From a checkpoint of a small transformer trained on Wikipedia.
Size: 9 layers, width 256, 4 heads of 64, MLP 1024 squared ReLU, vocabulary 827, 7.28M parameters.
Architecture: rotary positions, paired heads, capped logits.
Training: a variant of Adam for these matrices, 560M tokens, 8548 steps.
Each number is 500 + 25 x the weight over the matrix's rms, rounded and kept within 0 to 999. Layers, rows and columns count from 0. Numbers have three digits each.

# layer 6 MLP down (transposed), 1024x256, rms 0.0922, rows 983-1010, columns 0-255
465491550532473492479470500494514479496494500507500520516493498508489536508498475496506492515488482499491487494483512527476502497503499516491504513470488512504519511496515491498507510502482502513503496532499537475521522510499497522475515468513499503489493508498524505504488519493526487524499487514502486497483491490492522506508525504536514503500477488505480488475499492496493505487531515510512487504508498502498508506495488494507493495476497483492508490512500497497508489520499497497510471479493480540516500502515502493488477500507510526480492506519489502500477496510521492498507506515504513506496515484498535454527496490487486506494498503490497482495493494514503518478492505510489493508512514503475477491505492507498486497490502505516491487524521477503486477490488454
456507518486520458508527513501497453504488437489558445467500539531466480495555486502551453527505495477498518530461470469488584501511488575517532479492505497533549501516506507495515495500516517500509502531508483467510521500527512475541504502521501475504502524542549475519475513460508510534502483523505465510488510496493521515594497469479514505517493503515524519530514526504499515526497493442522500479511525548496477506489482461496519518508483483544479515482492483446522499517469466449469467463527488503461536485474498520524513500449482552453506460470514543491488522533522488502493481504511451510532563531484519478495503484488451469452484548479499508461555498490517468498529539474544512501487477538538464509492481496560485524525531499481460565501512496516473490507506502
455470462557519452573491451516468508539526479521484536477490474468486514559517496505495516491492485481489450482533508514502507510520516476516516503495467502496496491508507539520534526451487543504520539534499438503514522495542513510495507483487473472503515523439483495488505521492475495488511548494540496457471542500525453467495450533453512489502471493486494512505472490494488519502494533492480525529492497466508526463486511552465523477495512526455512510519519491483515491524519493519494495497519481511474469502491503450505454503448534516555504495517530470509492547525522478477544523515504498502494460468480499455475512473501534507511467475467476471485499449478436521500529509496480543461490531505524448534490499504532532497496503481520524536521481513510500492479522518
495494512523500504481469488442502492521488475503501547487515473539460504504547518524500482487553476514528468512468525472497501494478506446504513515488509498503505512487507546521503518526528499535508466534502519546547490512515498517490525484499515508463482489476475473517540515474509521530523461493516506476524502522538502478502487468475506505526492504520482493499477533511563494500527507490467512490516509509515504501486487488494495524533492449511477526518467545517500498498513492505500459450529537480537431561507532508440525517502495464517494496535452506506477506490544519460515526488498529493489497409533515477484527496468458503493506530494511515510513466483523482531475518460536476505489464510520497512514532513473524516490483488492516515527494499519507502546509466
465517482478455486481486510520522507496490497502499517454493507566531482500482486505532533513475497536489553510490537514489533511487498449480459518493487436522533499505507469508515514525543502531478467511489461498555481512502510490510455498582479471464516533501509483472495503504537514477491494516485498493517504480524539507522525463544546531507492525512515499503502459483501458493477503522528479461532508532461463475499489479492497506520517508514432510517501514483536503499529488509497465520497540492499530517524460511511505503511480469553516536518542465564486533461488460540505507510477474485485504516486487509521512486504528436519496485493534520500455477461501557509506467492474527484505514496542481486507486540522547505489481493554530521513497509517527533471504496
488474480516503482516546484472506502546476501498491553503501535502487495501506540497526483487493485509516503526478486524523488517459535464498446498570469477544519554457500513497499528516545492497523500480467496542520460469470514495565504443515538478489502505563469477460488432501522493505506489490457456498505498496545523488482450492512458460468444514506508546529541504529470423500445555558517533432486511488505536487512493522497480497544562447525504522553514482502454457474540534471474485484455537501494516465522456520492486472502481506515439491489524464474516486494519510580515514512559511496497496564578542487536494476548530538501450530519504488512497521531505486471481534496505481463492519558448453527553478497514535489504456464475540481567497492529513478541514447
483483465493509519494526495463474491462515496521489488515480501510530529515498516535508503523482456458501497522548526494492491464493469521501530522494505484502493459509507493535526481512460545487481465505469533492512500527504506495483534522484499509450532498525464498456449483534522497493528530536487490477482520500530516494494467503499493498543526528485516546477454521438502496512476484511523498453466498485482511501506498485509494546483510516476514516494509535515488471468528512529501503540501497500464500515556527514511546517462469478512545491518485570513457482507477532494513498456523513505509493482507477488488520517462496492536528498480495506461496496490515537550523524483516493468517537452460512487512477532497475482494470482539513498459487470515496502489498542
476488464544472536454473536440532487471549482518500498511517521522522498500504481520498463501493483492515544515517514528518475506484512478480463526486569504486527493511529494498491536513512529492526561507512528546455500507488505507503474512549515537531444555483496510523443484504517460516462529498524541503490476445486520494514485523510493512510489511489478521506517516526503524458453489515521514493462516488529480476496516506532487501486509491491474531485506509478509517517491489527538472480498481492533485472473518510507467496502518533468516485506515516520498448535490468516502513523510505505478518508511487480500495476476499473499522505512504504489464538554484507474513471513486514486454486515467470530516499479507478501464511495502489490528568455507514519531523504
498484501496491508519498488505492509500490488493472537503487499484453488522482537502512498504475478492524515511469509498491502477494476492479504509500481513530493505540472483524501509506480453478542498489493495493524484534516498467544520505506534483509501512510476479518514491493497507511456448499488518493471460519518489490515506513450465479486483484479511547524511468542507521539509496461497485497472485456468542505448538490514540564463491524473511519486545498506535432530456469459494490509496545496461511492450533525483531492493509497486500464513498485488535519493502475471479448486482500524505552509521520503519458501512467488492458528513547540489481555516517446483499471480501548469497484420508471479524516497515449469476527464515548492470472535517484470512454497
502449528484499471517521488497493500496492499455533502516505480499529540524547493503549470458528519506494514503578537509548453465487494540543557551486492545500496511478512527447500509524529501471503475535488520463520472472558534490522485510488417463519511470520485467528521518522499525453467482494504525497527533480488537483524495493500511514481519470491540503541480504494461498490517524467545461474484461511468487538512488469489492513519507485531489487509509486544446520487532474473481541486493531496521531541491532529541523486536496485482498439533497513465455498486513460481485504526515536470560512515525520483511494501479487513539512528480513512524455533480557492542521466527522495493464454480522469504497515447462500463549489521477488520503494499498506512477517471
510503496477516503485494531480493514496512525476529500530509492488474485497522523509529515461446501520476460516490510479488469496498504516499475474464524508555511490513558494513500477521476527490484460515492526504485500477486508526499509482502527524483515484480491533476512513486522515504513511496459516550482478483515522502509551533503464502477462468501542497497490489514454527502539523488530510487509466483503520546509487485463514499485485481506505534488467518484508444508476542516489489487495520519482494530495537483488491507481502529501464509498523465521511475509481524515525480544499480470488472500492565514499518538460521524472500526495509489501528487519486502481519480509544503508493523508510525502504516535502532494530490452482440514510468531484546519462520481
496470486538531516525509496530463491494500521504494448450470502521472476486483506481470494514509492498533518478507516505477516491461504549486491504504514525514477493493512526538508493448482536511518508487495495492470472535473527502484539489464481509503483531515547482531519494466540508498508510481494561519526503478501458519501503509501496490499530516507486480479468513502494481493487483472486509495505594513487510522511511471550480520523501500520515513528508512501484489494500547470492478469490496499508516468504481501505516484536502531540516485498507520511515465491498473501537479514479518460472503510537501501466512497526479481503520522525497516491509474481480499472510516529510532519490495466478484521498548486495481493474509470492495464490484516489486530488455493
475515465484488497480524468512481558491506483480491499503534490527471533519499468480479459507508498512486484505510516502509543540464461534484536526444512486498464503477503549508503486527509502518514500465487505477491519476526512515484527488454463508463507468471500488496522534490521528495460471506501501498479507537542546511475497505453504562514519499509531480498473530522463517511488524523544491541557437490513500475471525460473502518455504529514478506517495498477527497490549530509468495478504484466497511465458534500495528528479468464515514514532524499495546498494484531518487520485513492497504494496496473510514557487514476539486497538520495489510482499486501469460510525453510493495504505468505482508535504483543467484550486499472467537536491500462486474518561487
505474540520516507510485503454521522493502453449499493504507520515504508502506493522530503524519486531533488475489534506474505482497525496478496500508518475529492499461473505531569491485494444542483559512475525511508527503497475525495443508487502505529458466476492496477441490515491506481497427490487478472480518534503528497525523479529478497504509471488525496462476490493504485522513498495495496447494502531506483454488515486472511517479534447480508483502501462511502506520490490453499499474511528480515522498486508535564483488523462488445515569529493518457562495453468496524535475493474555494481491517459505470513498504494497485529522518510525495534520504508457493488514507496464488456485530505561507499492527493526495525507469487477508508465476512474510536577535503
495524499515508497494506473540506459559517492491511494528524493494524526493543488495492489470497517545464459557506532485518508488503511503505514512533493503513508530468505504495534469488480477495517496513479513517527509524521502525486496511502526487500476530519495503488536466490475515514508486564504526520493490490518439478496486502462479471522513488510515515520543472459488506457480487493521488504507502496538462553471503498514483513542455558513497484521520544518497477501464511504477501519491491518488565523498494525505455503456476488468453480538478490477509533525503515457513483487501507475487500510494520474519516511473478491514496461485478521468499507490492456542505555501470506497470514471523515485520505507521496507495519483505460515465513485500491496469467479
524493492502499524532486503476512506514494495493497496530491534515525495512486497508528501488481480526510468514477519462480475491520502521522483536526509484556536493533506522524524523523503507506502457470524497499533520522481523473448522507552493516482500438489489516490526476504490532514523496515486526478525478509502476491496519477510477543510523495502464442519495505451515471486557536476529490505493542457501501479481477456513536487511485497488500458551525510485514515485480547492510506467489482479494512531540472501512526482507510510529480497498489488475484480512528511499509483527508504517500498466530506500456515541494485475489522476509530542481474508513524475526495469503505485484492509524478517517511542498506508490480484507469509513502505482511504482510525509
514476508469507500539540496481513526494516516457465508493525465524523502465507508505498461535515509542510525516512472469494508526498488502508491535528476505491477522500481502521502499461505497434487468517522506500534502524504489493488457505514506462449496483547519482464487513562516507552523492412461518510536524520503466508517504482537462508509522547458489499468443495509535488512513537508488490429484542502510526513482447487491463469511486537506480513507488476468507503495506480462501463493498506485467456493471513519510458492465521492511485488490522506544471512479469510487499485498459524491505492532466462517496450505450454519500494482505496506473484482498497548479489501517477479495498460446460526520466488474580502491506498532503508459499508475490486494510531585
492501517518469502525490511499546509472520472457510516510477509525535497512471480485517529480522516537483494506509537509512504535511463472514521466514458502477520542514465513494523514524499527527547505498420565477518550509502483486506528486495495509493474429498458486497496536474546538489458528499502494474503490498493527504501503507481506514464538508484522494485472492537533521473488562488530520501484487519516475484474493533454498505564511467465495551436494460486487513519477496476463523525476534526533454485421506512520509496540491513479494500560517526477482509491495485510506499469527499527445485480502510497467503537509482480529489539539483513505476498536463522489487515469511529487546499537494511446473502530520494502531537550492508480431476514555488519542496506
482476505518527487487520505507529467488478494515507493490523548502515475519501464479467522475466527484498455531528506520480510474516480493527538447557488481527520490480537500538481477465466527507514522493496447459528511525495486493491515495498525512477515491518494489455510536484481464499489490506452539469509460510521546549531499523527512467526512543528515489493482516477491481513516483475531489509481441514512543477521460493476492544493477476517482504495499501472521474509501506487478514508498474527491525531480505488477495543482489462533486484508483490475472533511521484518517515497537533493472504500482489524496462505553471486523516512519542471477503523461486544510483491514460485485506526507483482504429497551485485480520534469547519523513488535484465511517463500
529517463491478527515498508438486452498472517519495509472524531502466496482488505478548521509513491545519486507481484480504467528537519537490498474479494486491481532473489483496559508466459531480517504496508483487491533490489485522487485542528529528463494494474511480494511484526506510514492473510507526509493531524465481510506489431524493507480492528469489446499509499464483516466520469537499488529482522531523497472517500532511464526501498501478511545469480472521495509545492510485527501499475512506489534517507481513498486457487535491477505500518505494480460461534479527538491468530475522517512490511499484468505478495514525530450505507519520498500487452500500535503517522503468509490507473516502531515521513494481452465504493520481538516506483506514474520463510510
509480481471486487485499542507488546463540495503477501545523536514477444527516535488482502540516481526473520490481519518541472497540471497475530491461477501475516523495476528479466494509583467499501530548463492500516484563522552500499453478499516507500523513509526509486446532508462507500527493468471493461493556464487488498528467544517507542508485498486466510495503461517487489502556504505470513503521502466494514510502538527476536486489510513491477484505516467503457531496503527522482463471485499502540491451485488509506534514495542506494483495517478423498452446492506440478511469529493469487527459484488508522441527515525506489507510506526505506527507476476523500520497484519515470496471516558483482514553511494506523476550443512510504491512519519521518493568502507
490480515470461474492504511506499459481468524506472496425486508491503521496502499468507493531464494556491540513481494479474497509492523519529513477495444495489507471531510492504570444453541542503491496501522474534482432513477548480494497520470487508426497542519531515472523476522463534486459487522512486508509494491483486440513500514503530504524482465509506504545480447505518513529479509503515508458527493498494495492535496492487484515480536483560506550508503495544488530497534477520553487494465500499470489465537465466537481480476447482455540427509526550469472478498509486514490532478513519506500476504508493523475506553479521550509500518476507464468470494521473498511498489503475494506505507539484486526501498455519504490460490488512476493482540487526470554477521517
505499499502560461478480497479512516453536539506484482528490494503531495460500499480495506499517505522498450527467482473458501492532479462514475431512475504490508524514502528518535536510555496520485517483513544505547470491493497469476459475485523428497451489478483460476480505489538463512508503511526433530464530537496496511506511483493490480497493507445499535526526504479490524496512473515502482497524498438489522462466519518500486493510490545546496567535513467515473501500490477497501499489513465472500506524478502490492544499465520499507476472494513534475518525506474465551516484503491492517493527510478483503522538572493505476490495520504516452474480487465481519529502546428537503455477503471492487507512541463551528505528473546471544494486530452497503534476512528
499480517493513510471487507464491511550544488450492534519499486488492514474511487502504490452525506464497500507477539519515462532469501531505517501485483504485499490485493501495515509525491482534496496530461506498459469519497518508501481458491511493471506501475518462509535535509541484490488464491473504491468482514513497487548533474468485491506507504471488513528481491495458494536447471512517508534492470489502468509479508545514508489469463490478555494524516527508484469497517532521458470541513490491520507477500515506463507512484498497497472534494491488543491487510469520495524486507475489476480499516488502502497508476506467504451507452529527499530531464496481520488529522542513496540557495500524495502472520511512534535487485501536496470525552528491488477502535478
476514532484543521506520526515526526483504499517489457518505451508508500540464532522538486488530517473517478487516494492542482530519515532539471495555503486500500501487481531488452530478534500494501498523468470535525467552544500489503446498538545457540509472475499483521530496519472537489493522494474497484486541488479473458485532495499523473502497547537485473454590547502520488503468474455458470523518520469497549529443481513509488574486493507506491476532493474515489535513516531470532501508459496489507464510454524508470479475480492526521492510504550544486453470476526467520512513520452455458461507529527529515516531505495534486529535465477502536494491465473518507517467524462504523526478513520498484510496526508526553470509498474535518474496536512518502491508526520
503513530543472479502527515510463476499490445464543480512468514524483462473490496515524488455525536485498491510495508510507489516486476530476528481506542483544488446461548502469484511477508487535497469513506512499472509474522544517472473511526519512483535533502517511539509518500491517463498463499450520496515557489465508482519458494523505495507509464482515478518462533529528478499504455509482483469508516475471490536489486529525487502508461494518482509467452469485475518499496494507479475488491492542480470507475453523484462490492465516543513479519472466545502470466518496474484487480518477435530504460503489485551524494489561484541500488463505493503509558455489486516500503472529484477486481525481483515469498495504492504504509478426485531454530491504471492556491496
451506469439490508447513519506461551532545540501491519471498502489512506486495481509452441511446528493532530497491548502496496478482510476504524509493510503531481497497518507503523484499533508508485525510513530525506493504513485526489516499505525514482497476447509500474481465483465503530486517536520462531510510501488491480493491502473492458526501501464482538509501496551470505504466491460503483521526521484507501510493533518503501497508501513509501477510536515520528515454516497493500445524508466514510487563499484506461476476566512473523506452524501499521510475502438505502471540494475521480502510491503528454511521535504480535504522511500490483490471462466477469510525504505464497535478512464586508456498466472472493521484528488521463516533486531503545517489495515
546479473506493502515477503540514458538517488545500488535508503468500494517494498485501508511498531529467464515515521495488504484477454512464512496498522500482505491537503548497491486486452486465491491468518517504487458523487530467506474502513518488468508485493503508513516487491498491516529523519462501518524502498499531485504515507492464532485499492478506464507473501490512486492508492552516481513526506497471464506509457495505511457507483500493465516527511514519519507496473515502489506515511497493494500495496470461503481492456500517494477494504525499490518499490533443530485524486493486488498501487524525508480506513479515476480494516496516508499452473540479517494484514516519506494523500522486499477507485527519543509521506527544510481481448505490506484487504486
# layer 6 MLP up, 1024x256, rms 0.0968, rows 984-1010, columns 0-255
500529529509501488492503489503483515475520486490480473476483546508451519512459497479498468491489488511433507511479462539484487508515507495471523514469466506498520551425560494495490480503541534483516527534509487479485543488532479462535483488524518498477492475517537479477494505524490526505507485420488515539520496493485505485546525524495452499465508522471459486528515485552528485495447471502533520479569484455425562489500526536467542460479502487524519523482485516534490503513486521528566496479458485525548491507498496470482472472522495478481508523500496529494530541504500536471462500517516553499511498524525498498527473470499499500499496504509503522506446504533501512498495517503502497517485501492492471472520453466503494532456511479546482462522470526466463516497485515
503495498517493518513504489489507517488506528491435520515464508483512521496519498490494494477490526517485457465489483490485477521445481492503558498497523519540514532509483465468501520524532498503518507473470541487504529515504487506442509473499456505486517501503482493477493494530483563496434495493522518502504479480508519493502503493485533506499454493503448529518523487491520527511531538501504481517477468551505475536486513496552512520487464462521512524506539520504549511493463510480490456507503451513474541526429503497493487507503518530482534568529512527546521498542529504519504486553509524479508503469496507519521430535459462512488480477467487503504521506511533473491516511448479510495550498528472539512504450475492473543509484457472525514508512513485502502484532533
508520478535503523507504529488476505564517499481502472517478463474474499521485500480464515535501501530461440505524493492499465463465506514529535508473488525478512515511503499522520434472511494493501451479510507527479535486489484459480486464495536495506492535496489512479479499507528483475455493490494546509476510486516490505482524499494523472447474506481521478517478440501556500487516518480505505542535516513466524505474471511505509473517536490514509508517495500503479526483466560482523466479512524457477492507519522468506480527524508485540537464480516531512494488527499495480537513529515496502539535494538513476552490488504471485457473499467503531512466485499446473531514525505497512492507494517498470488521502499493520510542495486496550518518522486464541520506499500
510501486530508496502515468547501464508454504511481527464535461462548509531530484440521513527487464485550473453474471490472482515507481500489478543510512501510475500471550542490567501496530489477562490495519538525451566475475517524490477521522477458434525521497468476485541513547465525512509504476504527516494517519527467496509478493484507451505500492485492506505510479532498502474456461532528485477526505473490529482512486480519467514507501492476482523509506493499502496527532508515467498501480490461488479457499526504503480480529483498529478508500455477485545465465488515500500478539503497493491478485470465491517491476493517494514515487480455489501479536487502506508479505500519471500457467492472518525504491555536498507494476517539514474502508465488463511463464505
526569486506470503514517526497523542527519515510519533453470481500513521527487520477488457491518486512392525508431539529489509502480506514482457491547473439497485546501531503490501510525505506510524510500511532502566514552468553511510551508509525488506490506502462519501497521479547515525524441491516504476495493512521514463560546490496446428510461527517510515489552491552483464502454513490532485493524485481495537530505481501504493459498517479478491513504549493482498460464495473468455446522464484556512511486522440487469463501483564499480465471469536496469543468507533540577510498557494513505494543483512551472523482462539436495473494547427521551538501505503493463497478515524514421466511485535526511516475498479461529534468522481483527541533525525518525488485491472
521502510484459490503509485478488514522502553485519481540475498479507538543497501509492512496467475499467491472488523501498526505512479518510531510520497492501491494477508470517527475546502513500516510494466548509517538522487500478486506476512507505505491506494475499491506533503480479496504520515548503519534500503508539515471533499479497503496502563523506562517510505493491490490471503498542494504496478468483472512465480488500472511527526541485491540486503498464496475488477501493494506527489525483471490493527479523501519486485541481513481559468498504507507469533479494511476481467507536486505502467500508498513480495492468497498516523443489499493510504506512557513528520524501454556527525494471481500518467510509491519486472488498482512494483497502503486510487484
505531493517514508490533540488451476483501522520512472519503520525509519470502465498485472491510493511510488517483516495481435500438505538470479507526466546534503515517556513529490521540508506502500482494469511528515489509516510505490478480480493532482463512510479541486526469486535451518481473491501470455498470471522477486465517516538510517492478524486444547446479484513494469490499518494509517552464433512480530514442513488484477432521487499512510540493466513496512464550472535506516472522489518524508522522477506498474507472517513512486538484513500527490512491479518473480482516518514503519504525443507530499530472449502483522490490479473501478484496513481518513481491479545475459515533493497489494513525527457515497505498493530535470522523488464495471484490510471
498513479466523502481522499536485484534523501501496503509447455473498518523557513506477482489478485541464500449490529511472471526517480514488531507538516466519484512445490497501526435535493517504508513489485530444541512502483506505504488492537498493521475517487503496498536488494508492498512475533533483491473557500484525542488477484475500504527532510495537535523558458508489525478491477485503480563482484481485513535489519512508478527488480507522500515515487507456457470458489482529478511500481510502507517524480500497451476510505493516537511509520502550481478540507535505504516510476480495455480539503507538501518486461524455489467498468506472504496481552549541482457510458486485482487559507495476519519539495521479485477545483541516519498547502508489508478511499477
487494500458489515505492509495503473542486487491548481543437448514528488539556495449468461491487508522479529500479498470535476539524422470501509518528484509477472497493488489534514486472522536483529455537516503484464479578516470527500480482463479475431486525443497503515504509503493471525489522473512495505503484526495493545514451488504527487502510512479472469464493511475494502466503499506509462482515476509494517447462502540476486476489512529479496508467471537495498474507511501470484522529455469547509520506500494506496496491552431502476455505438530491470492491509510536522468483492501549510527488514486511456519458513458486459553527462515514487496497510523491524521482476489490493529505527459445487521486515512492476524437479478492536486475558453475508462506499532
520514464511509502508504500501507510536467533493522483517493469494515504471489503495494460495470534489495498511507505506469502484474468486520447523504498485516527495499483492491518472538500479495481505491432513495531537527433513463457488499478519463501478494436491499519518523512484522513476510513494493504523499518478480553467451496549509513534506493516474486474467511480511505505480506485493492494513487499499538504504467523457513487470512497513543483533500521477511482488501506490490496478492509459502462502503499479502470423491513479522486489507464513467514513508519498517489510507493504498476494511476498481513475487470485501458490440504498472475500480499501526485489502542480493472557495522464493499497506503544568508517555502457530474535491490482471500493513515
503519508480490503496497497536491507523531498512457475487479492498503519565470476496469514518527510524520500510507495493489531501497520510452537526536479515516476494491500514497505472495512489486504483501453503517492484511468491482466486485509472475557489496500498489539521515483537449467519481475532510488505525495497531490539511494511513471487481498504494462530496515514491516461522491500491509525566529499511481492491469543502444514509516510496513527522485475514516484513477488520526489481489490509500484511482536519489500505496511526505511502502463471507518479570530453499536500519507480510500487485526545483457482523478493513479488450494502498468482535510457510507526503495491511508525521491497502523466470504467511529499512475487529503504477485480488531519469498
499510472486463515527516474505472492536532469506484520514483545518503497514522512534479488468431452533532536469518516465468497506460485527533533478511511473491474495456495523463508508479523500522524526490442533491517485494522533506505489509517517499514501529511488506540502537493439493520459486474513524507503521517520487512513503522505509508481487461520505522483499463532497476548529439502517527542507507456506500529490468502523478477491521493503554443494502512493521512513494547515495537489515518513512503498503510501485487514485504520509489453480502520506448487520499500510497496519494509470463514503501495462523488445475467525495458470510526422474510487506499476500466455528498437474517494539482507523515484469530468492429506513495540511498500500481501499462506474
496550505497502503487511505494496530501480476557499498493499517482443482523509511500477460535493455488495500472507490503449474459527493499518499480514509488489517513493493528515508497484511489505497506519519544483516531505489509466537472504502470482482474492472495552467542487522512480505514462496505536523532516524463500488538528511493491526507469507490493438484509525518526499479523533502513463511500460480504491510497504480526520463525451513555502486488505489520440477530440516458519506497440508524494494511519454464526467525512474507468511514502451484471498519510495516509513486552506542464458466526476520506514500504492522556486531469502484494467474448480462522485503526519519505490510515514491550525547478479511470486504494508478523482492524452487495497491517477
494510519485492465506489507496516447466493467490493502505498482506486541520506514504482520530493497520489513518512483524476495512502503503520528477477486486472526517470512504542525476504519507458521468497542534479547548478489480524484473502473531500535526530517502470524517518484487495484498528516473501482516521491534504522447490520490453517487451499493498490521485490496485511520519487509497519465532495454536493522480501467491473511499484453439503546496520549526496461476501493510513523491455484480488529471484504496484520456494522523495522535505494517505540518518508517526442468484491527488477490517524513506537490533490521483526487496464517457517487473524502524528462497512497476502485487510506542508468532523525484508487517500489474459500567515495525492465499517
506488497526512499494523485520479495476493516487451478490494484499512510485511545544482498508504513478465496461487497501509517459489493501477500501460497486488498498498517481547506471492509499493499491516474522455502504481503466518511507536482511469483484501498490531508504506505490515513473501514481440542516502479494498485499501524469502509506508519496495494484464486505487523499508475513496489518482527447527538498522521509510496439523471549489535479476497479528499493483494506530499488513490519490500502476474503495487513487490497524479532523483491534519461490497525503506463543481502560518470473511516520495535512474492511472494486486502485502543510499540464535486479489500541481527528494480490469509511498504519524531516444516484454496542522505495503511471497505
510484488493464512500474502473496495518518466551503523512511494472462526503556519499455506526504452461471500491527550522493518502462480548474541505524499498517488501493483520507476489509521524531476487514541482529536515561493478489490530512492503493494474456522495528515506474495502503527498464509523496513509479511465517495476459495506503491573490521534519493479542482554511476509535522468509522511552482514487538469495501492473529520456493526497506527510454550462538493469497496491529514478497510508503537527501509484543468518534482500509449491451433449484505476487531532483471526500499485485483561475465488491527490469518488483504490455489523470501501482460516495477482498492479489505472489531484499522501516541495483491473545526548505517461494448490499524533485478
515515504500516507497470493508518483485534551521494520500467518510510504480550504514455536476451431476492435466464491466475545539515444480484509544446499526511522534479514445547516482485517538474510507487473519531507482521493492532497483476510520472477477493491495471500487535482483509558535485484484503516530508512481519478546502485530511540480513478485468494473498515506483489517488491470478516519496508536469494502475496507478469505511470467488555486500532496556500447503513483493505450525448469498547479494495475475516504494478518491469508514524494501538535481490516540462500461510536549487495508503491523456553541486505541481544482501469540514505490503504474556463484569529495472525476525503530537521457485504508474502450505522469503479471499507528507498469441479
534519481515502453494529481496500513520457517512514508505452464460472529507457503474484456494488447532511502481443523487508503491507468493537533508544480500509486516493495480477514474518516528455530513536515521495507518523495545513497498456519453491486475473489533520499524520518514528457481519500498537488547497498539470516481530559481507505530494563512497492515498492489486464466520507464509471494506465505545501497502490465452523471498507481479492520523517523515474535544490481509500514542525474483479497503512468486450507500529508487506482509511471466476485515511528481507488503531511493464513534527478484498506534504508529524471502520471528468478457514456477504454528523503496510547486506466522537468488507498496483559501499476492506501485520508506533452520500536
500492519484494495483480494498491483509492523504466521549533463490515553484538486546514519496494513514477461489510491531501513480482498472490505483511529481481492510492494513466497469502517466467477534502499488504489470464494493501478486451535513519508509512514474532507518534505490517522510505521506497542533529510497532475516508496506481481520498504492515521539550491532499491496489545494490467494493486523488490502509545451534498456512502495524492487476491499487500500499495499494478509511500485523487499507479487483526513502507489486491469536512492496484499528463491518498508544481483498465521486512482482493515461486486535515485534465512524504494470495457479502497515537471479515512520532462488469509493497449489503560511500531474552493479522478512483493474484504
493509510507519501503488520481507537499497553486491484517475544490486487483491514539488486524506503541440517484484546492473517512523467496483554513451513486477500510478516517501526491526517496516523478509500512470515518483489453528503463484478516541506512481504479489530489499483538482507495483485559491471580492521527503465485578535500494499475491541513486504489543477463478497509519510500518489530526479479533493442510500506507476460485490506497519509501499508506475471504530507515517531526433526478519507451447510503488508463525463546485482539518475480480522511521521524481461466502468502503468490545521484534485528517482483551472459539513520490506480520543471489513504519496492515524516549525492557528487476509493441554526512499517525540478522525510524554510480497
505519512458445474513497515501518458489467525534507515508533468516506472505481558469510471539445498499508536495500540506457472436468483544485508482488529520512502482516446494508519456509502491473504512506476470520494479517473511505519490504509485541467531501506530493487527528508496493511498500500504497480500512498506494478491494504490491512495500529488513486497478503519529458493505494476532478476474508524526498480509503482527466503491497502526486542504455552520463496524503501526502467489478514511502516487532467521507495513461486528506511478477480517527470484523531483485472492527458562504487443468512521474501535514414499517509453503468482458489468493565442499542481492476481480487496487501526507543504518491487480508485502463525448516449516531507469562496490525
485531541468491471504475525475494466508485492517509515529521461513500497533519490466502477486465465482492488510506512530507528461509494506534501476494505496514526518497481523515526478512518486468458479497527475538535470530493520431513504508507505475496534478483541528506537548521514498519473466520505489559485503509496521511521502505567466513496497491506461476489481488506472449484435474475493480533534502454523503429463514482480447492525522517508544474471448565509471500462447556454534494490523484492510496502453542501491492519541474505491507478477535478507434476487518465525473528511543459499519468498491545496476494497494499514481519525505532482496468558483459492485491496518487513548507480499496506547542518512468471504530469552478513483495520470512505500533494501
509569503518495475524479504502511498530502547511510513537519521441493517494504494517495525493516485548460521492514518462478462524499483479450497512515480462531490506523481483533484449500505537524537499467484511498533492508513493460519456494492471489496459496503555512457509483498525521462497522491484481497498471477547516477526441518510480464471531549565460493525520459480526510500495477468492503527504498498486496542519520508509502458518469512524493467448478514484491485481523516521511520525531450477498513508505504513505509538508539489485515503512479552489509481529503486502468524455516495504527535535474486456523488452477494463494468489507506531506502521493499521510487528470483463559508496498523484526508490492475487523474526479483529508521500495524495476486495533
488477483482516493517477507546503529571493510531510485506489464501511508445527493515477525534482421524504556467499523514516533497496507467512537521501497473531488475451506477481490476486527545518528498494469472482544496496469517552499522491484483479490513489450480471518518530536468511513503501511486483469519515508465519472501444500462505524519519507506481532482500551494520489535519440519526498493490481494497513507506523471473487500509477463534544555514493490537512546516501518536500499518473490512510459493474513497477437471451530484479517530518496492529464486511545521489542497542541517491453492508526610480530484502489510483549537488456501463465508478501478528490464474482499507492503473490461499508506470533481474501461481472517514509486520491496479471493487516
492480481516511506525531500499513490509481492522507497529478477513532505466501447491522505504495517511503491514495539497469503509486483516502488471499509518537499489529485500525532488502516541448498463479518509488510484521516536491504475496542547527497546487490558486481512477498492495496454495498574458514520479525500537452490531535511482434468506506508507517486465530507473475477500484502509472510460507487531488481491540503461481477468513521483499519523512503512537488502536492469463544466496454517498500534503498432526417512524496487539480494527480526513473550521530509498522490466474501452471496527499534503478521504494482531541466543420540451512485510486532477546514469536463457481504492483518486513504515494478545496494476489538541517484514468468490457458427472
502501512495520498510504489539487477509501499481501538469494508517496489496489526458506499495485467518502481495486555517515496459481472505503495497505475491515500555459492535509498494540500521490487513491453491541505544519508488527495490490510536493512506542427486537504507501488476488559505497469554432510501486476477488530517464524494492519444515457492491470485516453516529525472451491493543473460481501481495484513510505510520457506541508456539507507550516493502509512479479499499506481478488505471491516551505526512469474514515508475491478503550490487451476533517516509494528504521481471430525521475496536517499468495532507500503481493474512528493483543518478538505487549531506482535536536474485496487535491452449470569465545491463507509535495487469515524475439476
480491517509516484508533514539508514470502495486459492525467510493474534512524496523505503449486446516501515438486509470533475488509515496476509529492526505507518503489536487494493537514520510519537489502497480489523514527523513521539523489502486499478456475554540511499535515501511501503495485472503518498454498473515541488485474507512486469501495481541483535495506485483517499504507484500475498484495516518531525493472506485463499486492510515489555495490488474524495496491534538527487511490476521531516463525501527513440523491516531533494486486519536501513474526517481524505537497492520533518493525503511526487500467481539510460508505504497517500492506463519508530509479489492491451507523478503495521517524484457489439490523540488502526549492498492508502531495495523